{"num_hidden_layers": 10, "hidden_size": 256, "num_attention_heads": 4, "num_key_value_heads": 4, "head_dim": 64, "intermediate_size": 2048, "vocab_size": 2189, "hidden_act": "tanh_gelu", "norm": "layernorm", "norm_place": "pre", "norm_eps": 1e-05, "positions": "learned", "qk_norm": false, "attn_scale": 0.125, "bias": "all", "tie_word_embeddings": true, "parallel_block": false, "init": "normal", "init_std_qkv": 0.0312, "init_std_o": 0.00697, "init_std_up": 0.0312, "init_std_down": 0.00697, "optimizer": "muon_variant", "learning_rate": 0.00205, "lr_mult_o": 1.5, "lr_mult_down": 2.0, "lr_head": 0.0144, "warmup_steps": 200, "schedule": "wsd", "decay_fraction": 1.0, "decay_shape": "linear", "final_lr_fraction": 0.0, "batch_tokens": 131072, "max_seq_len": 512, "doc_mask": true, "train_tokens": 904100000, "max_steps": 6898, "dataset": "wikipedia_en"}
Each number is 200 + 30 x the weight over the matrix's rms, rounded and kept within 0 to 999. Layers, rows and columns count from 0.

# layer 4 MLP down (transposed), 2048x256, rms 0.145, rows 2042-2047, columns 128-255
192,198,208,230,229,184,219,185,199,194,179,229,230,182,167,236,219,237,228,233,211,169,250,198,224,222,247,180,213,206,161,223,181,195,181,203,148,196,264,218,136,220,189,234,209,201,163,208,245,166,160,207,220,188,187,192,227,164,175,215,200,224,204,198,181,205,236,251,229,186,184,158,202,229,180,192,156,203,202,192,244,214,144,204,230,221,166,225,233,196,213,225,205,171,186,215,199,177,180,201,213,175,207,168,200,191,243,212,242,222,170,174,179,164,208,187,170,146,224,174,168,177,233,223,163,203,161,158
277,185,173,195,220,222,227,195,219,203,234,223,226,196,177,207,166,228,207,199,209,220,232,224,253,210,130,203,171,208,177,213,144,173,176,172,209,213,205,263,172,241,243,245,113,186,245,238,213,210,163,149,289,213,224,212,184,183,146,197,236,156,188,270,159,183,187,205,222,210,190,107,294,216,244,175,174,219,145,165,213,164,243,141,126,188,235,187,232,218,173,229,168,171,204,178,141,146,234,246,207,174,212,252,154,144,201,204,199,157,169,179,215,238,201,128,162,239,213,158,196,170,204,192,194,241,142,147
194,174,216,189,199,207,163,176,204,212,189,227,190,221,216,211,192,207,232,200,151,177,193,184,182,191,144,219,198,202,203,193,172,223,199,223,181,150,187,183,201,177,208,177,167,218,198,251,177,219,223,209,178,185,239,218,212,214,199,212,191,200,158,199,227,195,232,172,242,176,219,193,178,193,200,217,164,157,188,188,200,203,146,159,180,209,218,194,201,218,220,210,208,194,239,207,201,200,218,213,222,208,218,151,280,199,210,217,194,182,257,179,207,212,204,240,206,199,209,195,245,230,195,204,200,200,204,203
241,248,201,171,216,239,199,222,197,203,183,196,228,207,262,245,216,208,215,261,123,200,149,157,177,187,268,186,202,248,226,246,178,241,201,217,180,132,188,202,217,160,163,244,207,195,217,192,155,172,185,225,175,204,186,192,221,263,175,146,159,199,189,178,189,212,233,225,164,172,179,187,215,212,262,214,202,193,158,204,185,247,195,184,217,136,206,200,232,237,225,222,243,190,200,235,184,223,200,218,193,219,178,248,177,189,176,263,224,186,161,233,173,195,241,173,230,196,211,173,187,217,202,151,171,67,236,203
225,201,178,214,202,214,153,199,178,212,185,196,186,228,202,247,216,196,234,180,181,168,214,201,172,245,199,198,226,209,193,168,183,170,225,191,167,213,228,242,240,217,211,186,191,201,176,179,219,149,195,192,268,203,167,275,187,219,277,206,232,188,219,195,222,232,229,216,215,208,151,219,207,213,199,222,190,205,236,154,214,167,195,206,214,226,242,206,202,215,171,184,168,187,200,196,163,207,206,213,230,257,209,240,210,236,200,201,174,181,168,226,200,159,229,183,202,222,231,209,180,238,163,159,153,184,158,181
243,206,115,178,185,233,229,185,250,222,206,199,197,213,236,256,205,213,215,182,179,194,183,194,233,180,227,238,273,216,230,215,136,171,202,217,182,123,236,238,189,236,196,179,207,195,190,171,206,187,224,207,268,169,199,224,201,201,264,231,236,264,140,215,221,153,217,249,207,190,206,142,187,194,160,174,218,174,161,204,185,145,215,227,213,200,206,191,145,184,184,162,187,193,201,209,253,262,194,202,191,176,186,152,209,214,222,180,169,160,173,189,186,269,187,190,251,188,230,188,245,255,235,207,216,208,173,203
# layer 4 MLP up, 2048x256, rms 0.0826, rows 2043-2047, columns 128-255
218,187,196,191,231,178,149,201,225,215,185,193,168,202,204,239,159,217,208,228,175,257,188,237,219,189,208,176,251,236,232,197,126,154,160,183,233,207,222,221,195,285,203,200,235,149,138,174,232,231,211,244,183,186,149,228,170,220,203,295,215,214,187,230,154,241,209,142,186,169,209,206,233,201,220,196,192,216,177,213,164,223,221,157,215,181,250,249,162,213,122,238,209,212,210,192,126,248,173,250,194,187,194,224,219,145,197,213,200,227,179,189,201,202,142,154,224,152,206,228,188,210,233,195,229,201,246,179
218,247,203,213,241,183,210,203,177,156,209,244,186,211,153,260,214,132,206,195,192,230,192,185,157,197,236,220,190,217,203,200,219,190,187,132,204,227,207,171,163,184,216,175,221,226,185,143,193,212,194,272,234,213,190,203,172,173,180,172,183,226,211,165,219,203,168,227,220,230,202,274,114,182,230,230,151,220,209,219,192,253,202,221,250,199,224,238,148,163,196,202,215,186,178,226,173,175,227,235,146,219,197,226,229,232,191,160,182,195,180,232,174,193,214,126,208,249,256,167,228,174,187,178,209,148,134,231
157,186,221,233,189,211,232,215,189,262,226,164,171,171,229,170,194,198,148,188,248,269,262,224,232,219,206,224,220,197,191,167,202,158,192,215,218,175,176,111,215,191,185,179,188,183,211,192,205,247,231,183,203,164,194,226,177,191,251,232,216,214,148,245,217,163,181,186,193,183,253,175,236,162,251,155,161,232,156,218,195,178,184,114,183,228,156,196,204,262,245,171,226,201,174,222,193,148,172,224,200,238,256,195,200,214,174,135,151,221,192,190,154,225,229,250,218,193,162,170,249,199,235,203,229,200,170,134
222,188,234,177,197,179,169,265,172,245,221,239,169,186,224,183,238,217,172,172,191,219,209,150,189,219,193,204,164,136,187,222,226,220,184,154,184,177,161,161,217,170,222,213,177,189,213,173,177,188,201,206,212,221,188,143,185,205,208,185,161,257,184,194,143,226,236,191,209,196,254,167,200,237,209,225,197,169,179,192,220,200,221,194,216,220,183,204,199,195,193,177,225,239,197,201,215,256,213,170,154,182,186,242,141,203,195,207,174,195,209,165,171,218,202,223,179,183,208,220,187,217,193,177,219,191,154,243
157,184,218,196,219,172,153,208,222,171,190,266,190,234,200,204,176,150,174,202,224,204,225,216,194,204,146,143,136,221,209,210,203,231,213,205,258,183,198,192,169,132,177,161,222,174,198,177,217,213,166,139,168,195,205,193,192,158,144,251,190,163,230,206,202,221,224,211,208,244,232,219,177,223,225,239,206,204,206,202,227,189,238,154,233,186,222,159,211,160,174,167,192,206,216,194,172,174,224,182,199,206,206,237,214,200,197,162,186,195,215,137,224,218,199,248,232,259,216,229,225,201,181,174,204,188,184,185